Each number is 128 + 32 x the weight over its row's rms, rounded and kept within 0 to 255. Layers, rows and columns count from 0. Numbers have three digits each. The size before them is the row's rms in percent of the matrix's.

# up: layer 5 MLP up, 768x192, rms 0.139, rows 476-507, columns 0-95
# down: layer 5 MLP down (transposed), 768x192, rms 0.0331, rows 476-507, columns 0-95
up476 094:131113129123165153135118141108160149069160193162110090139168124170085160129158085115126097158057118148083142176093087145131116143087123114126135136112105095087132119107175150167124151163108103174137067101188136116150137136149085151192065136100185172085081109078132130086106114146123190119
down476 107:118112172127131133166122124104127109173053055079166115193098135199107124107140131096124147124121100086149109088163151119152141173117133125119156144213133176136097104120132136100180113139094094107102130065180166173123125183181126135127140127166147103131176148137141140115093152120186140101
up477 100:122125119061146140131132144113154095117134100102161131123137164153123086090173119147144139151069147164162129186140181136080149137073135178178175171145118133149155154117069139077136117140143086113075164178118176134086120154135142136120153078119108144133118150159192144140093111128133191158
down477 102:071099098143107182141181064131174115056103123125137103089187139163129101074129157156140115054144124160126091131133097165096164135092078119128159097150157137129130185105146180120150073160072136136113109123065154136102119143120193116175162115118133164176190091095142080136104101141156107163
up478 109:121157111184098134145169131107155126126101094151150079135144125077165129087062077131178123255089114172164093125107147114090150111147124153075138117129177083175130153128113139086102036153148127100154140149148114103146147133103167114149175107114137172175090088126120116133138089138134170087
down478 111:095123106095180136130124162096176111134087106160101162105164096121087097129113155133088136103160157175106161134083127139142097142133090154096094098079114127156104076148146121088184166175124150152135120103161115132157131128200131177126120157104141122169135089169188125157076128136117131114
up479 089:166134122136081167183133165123178123148138139132115111165085124115114116115142104145125112150132151142117099151108129169134074105114175151092163116140132076164142137113205141170142117154079070148122133082124153110164144085144219140131139081107125105164106112121161111149107111184116169114
down479 104:142099119113126176197183149109213141067100117111086084087155091131109086062146146184147137112148100189123132184153099157120137085127136111128099101179055107142105143118164167147099138140081125086126120176111134118147073101041184129122117151142120111179156112114102122117159118109073139114
up480 094:180169118141128167167097144158102089134151090102213133137141098122134106131096084159107118114121160118155150117153157084087114128124166096149140163103088128139128096149167064155097079145110048166160175156098191193102113123143192117139118132163095144143175108062088136126115088122129149149
down480 094:144175122145096135156151110129094172155158123152123202155133145128149036146104114116065087079118150110122088164105120126173154120122144113132126113124110155103182187138163121160108105142136187156127158172142100120169135073182153141117153100106054146105115182163116171097161109160112148143
up481 105:173160130122120100203127201178144131111135128169155144148170122151103150090126136149119141140073013068159167178060139111139122109121161125131072091138082149173133078090180117159122130128141111139167120077125061149148131134067144112155117131132127133142096116123145077154094090154088105131
down481 114:129150147119147139160125133132141124129127107130126100162137159060130132112129109165141167181140163098149069161100135164112138161097203051158102097113093059073154126125129109195118076148111096106142113135176088117156170096087183121091106095129061108156115078112143089146186123163129153176
up482 101:129129082131135117072158178105155147064130154082156185138153143174115116136122160175103113109118105116149183122151141196093115053113110155114163126099126137121144141156149121099138122160132157140128132136121095151098116163082129113137188089123122131182188100108139134154123149111148114145
down482 095:109115173168141126141121179113094141133124105101076087125146194121119130099165101082154115125136182105091064129070105063112143170162120113083101102134095088142182106150126140134119133090103110092168100149118159170176123097073106118156120141095159140047119108136109084104193156112131110121
up483 103:081142145112122109141124121130176107097160149125142123121170135121141143143143092148178081165068162126129131106141155190071113100142161171183109158119128143143077128140156164108127103123140113122108123115098172096073105126131156111140138167147166116152097171130172142130121212138105116093
down483 097:057125171103082099067132121121072092132156125088125119098109102112144142133042213085152118110147179101135074126124149145129110179104102133097169131140099147128134090072087176114125128121120118125106114163147095107130112119130066120154113091111150098079175088128144091121127131157140116125
up484 108:147203139140060130180137126100100149105091143130116145127102095153131127136113125144085122161112140094118121127155096140090092124140191108126099089116058072170113169124103108106160091117091124112114091172121152095095077097069121138133093108142108097115066159041205162156122091125121110167
down484 105:169152187189126162137159175086101105113103088195134114114115118156135079088170118141075133103154123159146150165150104158175133139136178088124106129083139141124135175201122159059193085149105136046131100122191148107121125116113135185131132129122115142139160083119166174175073178181165134150
up485 109:089083184114157135073121085121114125100178091092130146084096130074139096116104126062063090141163133120150120104129108135091099119157111176128110164121142124207126155115116154075111151120150112199134088149146094117123093157088112138067106088100124155138235178161201108103115107176141112155
down485 114:149153159145104067123096135112131113059128126135169118113125146072128106165086042165149131143129083140133113135130113099137125136200129136094166145096156070225117078153070104181137121086080107098131107116132102084115183132132119120090107155117112095103141091136062146146061130137183115114
up486 095:140048074091100087057120130080090150088131119143185114183186153118133095106134075130154083095170138112164126083114152142101118122121112123143081123092089084156134098140152061154097086075102107158148162122076122092155109085137136159112161118110117083159186154083151116139087163129136120161
down486 094:073131163086079111160063195098135144101163101100121130128203164095146109192089165165121119094169106090094115102186142147104054097115092116188116178100121119084175117091076106159137119145070150130144135141114160097126148160076132138153150088156151161121126117228050179164142130125142123169
up487 108:079153100081140098130095145146060102110123078207106167085138113117158140071134191178145150112121105089138150051093165100168147150154102141055127112174129155110198087149130171111165063117129058152123087134088111113167150229143143172144087140178136137126098097117171114081066160140093062119
down487 099:137205176153099177111181103114114140194192105090118131171093136071171139131162094126127162124127138120134133153121137175135093179118161117137116039106076091112106178093159169174150140109104150128121132183194132131098129156132099119172113143111035199154125144058131122121156104111156162138
up488 108:106106155074069048116128130163133118139080160144139125137176186134097145128072079113140163078161131114099163112172095117097106145123112116186096184142112107154083121121124100123099184146134121193098146138149094110115116175100157168092186129111173127120156156158146072168135072142146108104
down488 103:141146142138131152142110119138110159107112152166108098160111084136089092121145105081129144061095106075112094203102168136048039179152148083156116116061101190073113126074146122149091142116205174117204101131136108124126109121183187055100121148102118116070128135136156086196147153150133162118
up489 086:125115173140109145069086173069128129141078101143112073098137100180163145109111083201157107098202152130117160112117099171148164061093151137092117163116147114132128172110125094134161113124104095141102105117125164145112115201113138166141071133126148139182131168132134137140161166164137155162
down489 105:133163099157119182109129156110118195086161114102109071162140132133202157127124095200130118190137204091117103157141102112162128130165135176092172083161175162070152072078102133172088134137149136103142081141125114090117143120109111124111133145124147162131099152093175141115152181079168162132
up490 094:112122133096244137168181159117136118149125169193126132099107109128112096139092183132163201090183118111134106111171170108101103121089162141125143177118128107089127122128162105171157112093159115140109115126192132128126103121174068119134115089069110157150071087170121091168109089109136154097
down490 098:131144088132073163097160065142144126105153175138163147071163088119123148115139133131138077108149097109172151175113139092144170117101129146123144139151113144137113164111134178110107078130118140134123138119103119146157088132132126162193101130205127083088140093113129164084098121131198104134
up491 106:108129098114133219119148123136164164139127127085164069177100092129162092159112097115136099103094121130147066140100099134124040168167176149128157113144072139135167172080179131127121124105116152171132163112130145083071169143113140106137134154219122091092167121104103116121136153131062105102
down491 118:102140180102147164160146174134113158141105098114119153152098115151114178158117198106115142091144117088128156152133106128163116105073126128097133126096075121136077124121215141130088191099185134104087149195185174153131089119145103104125181140146085171104064126115103149132031117120120120117
up492 106:085148123137076144115114133125139118141171123125196121159130105117141160119104131104102138080087137093110118148120172147093139152125111115125135078219082088142124090169143156136130162061108171138121174165083127044109136071164104161173117121151115137212171119204182049117119146113132138160
down492 103:129107127093199082117103121144097124085132138155123080122116112179153137113131129138135110164137088206084139172155099122117142145088141157123141129153139126087115152104147135158188161137132085106201087180116086108086198132109104135129153159114092145140097088156136137040045138170111124115
up493 093:165139157167123137146114171084102078118127162161173120125153104134129123152145187092127085169178074085106139071163121176159169135113094094081105107148110120146124104090140076094092159142113141122150199140212140161110131159048132099130145164127137088116150168095095142090167092118114117077
down493 098:148031135157101128123120132099149131115109120112077100111115091150101151134165112099101123112116152137133147122116136105047113125150149116129114157095103139078130116094136155098109101173154074103128065133070133118176127124164085112110116093121162132121080141163171108115113152146205109217
up494 099:133113113141103107111113163123133106141181127105096141158113118095106125134156129115154124137171047135096100078118158133105092099219154150121102135175100096097123045131134108124118103108175158136073175150153142097082186163150149163162116157136121124108134159171196114141109172172141104189
down494 095:106103085125146172163118103152140144104088107133060118107137113189130149148149184174156101149065102161132138163108096089198138093048149156111150142106130130115097127191112131156175153164144164103124095136154149103136148121115185122154147135137125105141177028163115146153149198149121129127
up495 095:126111165088132110086108122151156125144145132144116129147114115145144136085119084097143191086108183095173111119157080119183112140097101142146172117117098121115140149048145114118097179120109159176117154092093050106152106215193175169171063058102117168104125136110140065128147113079051144146
down495 101:180171119168101113124149160163129139138156144122077075141104104106121133084146184142105156147114149182105110135128084108119111133158113086112118112090118128099177146163158148127156121227092108151107179165117129108124173110108192143123159133107149181117187123142178146111138127188111183184
up496 097:116144115125109135089134121156097116235161119144129125137103108109147152116144200141131121130087114171176136169123161088056064088088173131128174100086128087094059109149138121110117118115171127108159162117127152120130158118227167099156173147136145108082150121124156019100099101160160124190
down496 098:152171166121121114107129162160110094089110141119123132128150171162129134103128173153178123138173111121113199151121130192120155071116080157099099164117119172070191112095146115126134211168116138150156161136110056100106165060166123143105099149155115169111157114105111084114174106129142191102
up497 110:124184157092133129115169127097130097162125106118175130192152117169104092149127153087115134145111079097160187101134160128126128094084134145142081116150111050044086131177173113133140109156148151077156105186153123173117051143127111113121099101128207150156113155110093157116188129187166147123
down497 096:132112141106100098088123138101111121167059088156138122136025170138194144141177166152171138158119194147139079148160150146124162114076185134098084135102123139079160104133110161096121219131165123156104163157097131151157134128096126148142132144202132118135143090127158072161103153136133147111
up498 096:117112115106159136065131157133157109159100106095147117147107204164141130199077125127159070177142073119117143153094115130073117144100199130157100117111046100123125169091065080145140119148095153124150161097108173150162137139119202192091208171091139118144119098060160085174108127168152106154
down498 100:097144090125126194159201129155132053068140112123108147143116156172185135130144121120107117159113134150081160147091144112176118095146112143103114153175191156080133131151162132053097126104114111108125144145129119088152096155142126225099128126078108147116144122147138126117162114177132103177
up499 094:112109100112146146163123193115194150139148133145066058094137163121128088158120079122162179158141107126170122129109128059165169143144099116115133136106128119137115069160074064128135085133124102153144183113133158147136049158181101126127119140181126105158136101056168111131123137078133149099
down499 097:130153131200191085160165114157147168125062116097094097156168130149115138114156132119097111104127094091112117125124160131109122120098103162127088193150159151094147131147126104166177093151169167118141182141142118172140125158050064109191082135125146108194185156078126085131124154073145187146
up500 107:171190167138123096115161133143146088130161096145099126110164087126099084134143138154106149086134133126167135119136115083054123084115128113088082074111128135131208134157120187129246148100133120067109120148132127101151111142122109114177112173107107133155152187125091147117162139168134072134
down500 102:106108148071074091153113098120130075143146071081181102105119076108143110136163191092142097102163123138121120152164134152134092118185124153194197119087121170167107093141091141182192132102165117092137154112129107139086119169138122139100146176127071120100125154196083130120127168176113143150
up501 086:101089137122150093113090086045194119163133136124112096145136089147127102120112160150087107103104158105088145112068103077136156102124100160166127051094109112135189094134143085136144102169068137117145162112124177150180113163132141181157102077116171111112108102091154145120175078131081159152
down501 103:129155108142092126140172094062181158115112082078155159163149117171098127145074148106030119141135102098115159163067128098170149186139094119161099100110146069137111116173135128059117160183072109151132074092140090101122131121156126162170152102083138116139143152121106110148148067149126090090
up502 095:145183127091106153165166130158100116092090179185090132099091163112128142150097108135111074095141187121151176086116095144135098122137143140137091103101137141131117160099147163141141108079122144120164121163109104157096102149166152140127177153110202137116151117125108123151187084131142159090
down502 098:133126093077101120144090069167174133160081141148113139091143103153096130150127120131166133118130121124089117114094115159161125178119051118143085135130156095136141117157054143131099092187073078133122122104097084115118139117091129108129180154074141171126140207106075162110117200100165100137
up503 097:155177125088136113111141137097144096115138114080094161131140108129188146131132094040149138140169087140126128125138110109116178144129086124139107184123151094145100147249146135142117133144076126122133173134071129129135164166075158145127172144187143109105189088172138120143219189143097180108
down503 094:157167109168178140112154078088141154130136181119065122187158109106160106097106146171124142175073126140167100059158103129154098157120159149114176097099093199151143074131122154097183063065166141129138181132128146140184112110179117145137103151132126108152146156069139110135095140089127116111
up504 103:106125151145101203087184072123102156117118090152138104112132174175041125151181164098130132112138123093125139127111144141099120065102140122126102201115135098109142136112152104136060161144134132128110106151153155219114152166176072089144145158105195111162111070142128128178075131119067149077
down504 101:119184106088136082127145132121161091060118055080095106166135161115096159151096190166106055124101160138124157145115134130128183083102097188151154100182110122107109119108134106121127080195128098166151126037058117151157184152060079121140111100090155097112160126083104145069157172079110139097
up505 107:115145160126141123131140134080059076098184182089117128102154134148091125123146088123134142110063189106122138135181094121119082151172116101128115113190133162128182118129106090098120111126140140115125122136173183120139095110140054113139140153110168123165145126098100116140170153133062122155
down505 106:112146071141124131060134051111101073040191136142087110138117114118082090120131097180106105100175147155137151144183137108172159095096113180162109114104156189054092082159151126100163115128175108112131096170101143083097117031111123105176142147111122149103089099174135119172175144083140128135
up506 095:101150128147151133132093151102163148102102176053126164188163142097136132173111166076106116128151136078172130079152135091169131162187096125207121146137138127120124151116172100112131152156113140161168112142077169138137086130149123144085079131187170168200075147100127117175131125123035100132
down506 100:135138128175098113162175135141193123120142123172143133092089107111090125179108139138216123067133132142159146158182116112115113150082097126082164107180120162164142104161115160080155151117145055134134123140140162122134120129159114113127205117209088105163141076153171203089108094162161114088
up507 100:105105163140066153175105239114183108117096108134219144151066083060091180135095081123167132142126133137119144133077165167107159184102100094085094102124131093100098099109133191153110108092129170094100103119163146120140148148134143105147181173108129102151101079137102163151110122128150135080
down507 099:160144133085146113121108135140115119107167140161120110143168141118120156109151134105117164098069147122148146090135117074148195100117084097163134104132143165133143147132116095110158123184148132186134171113143175135128100107172156113119115160094188155138105142114129087162152117099120166077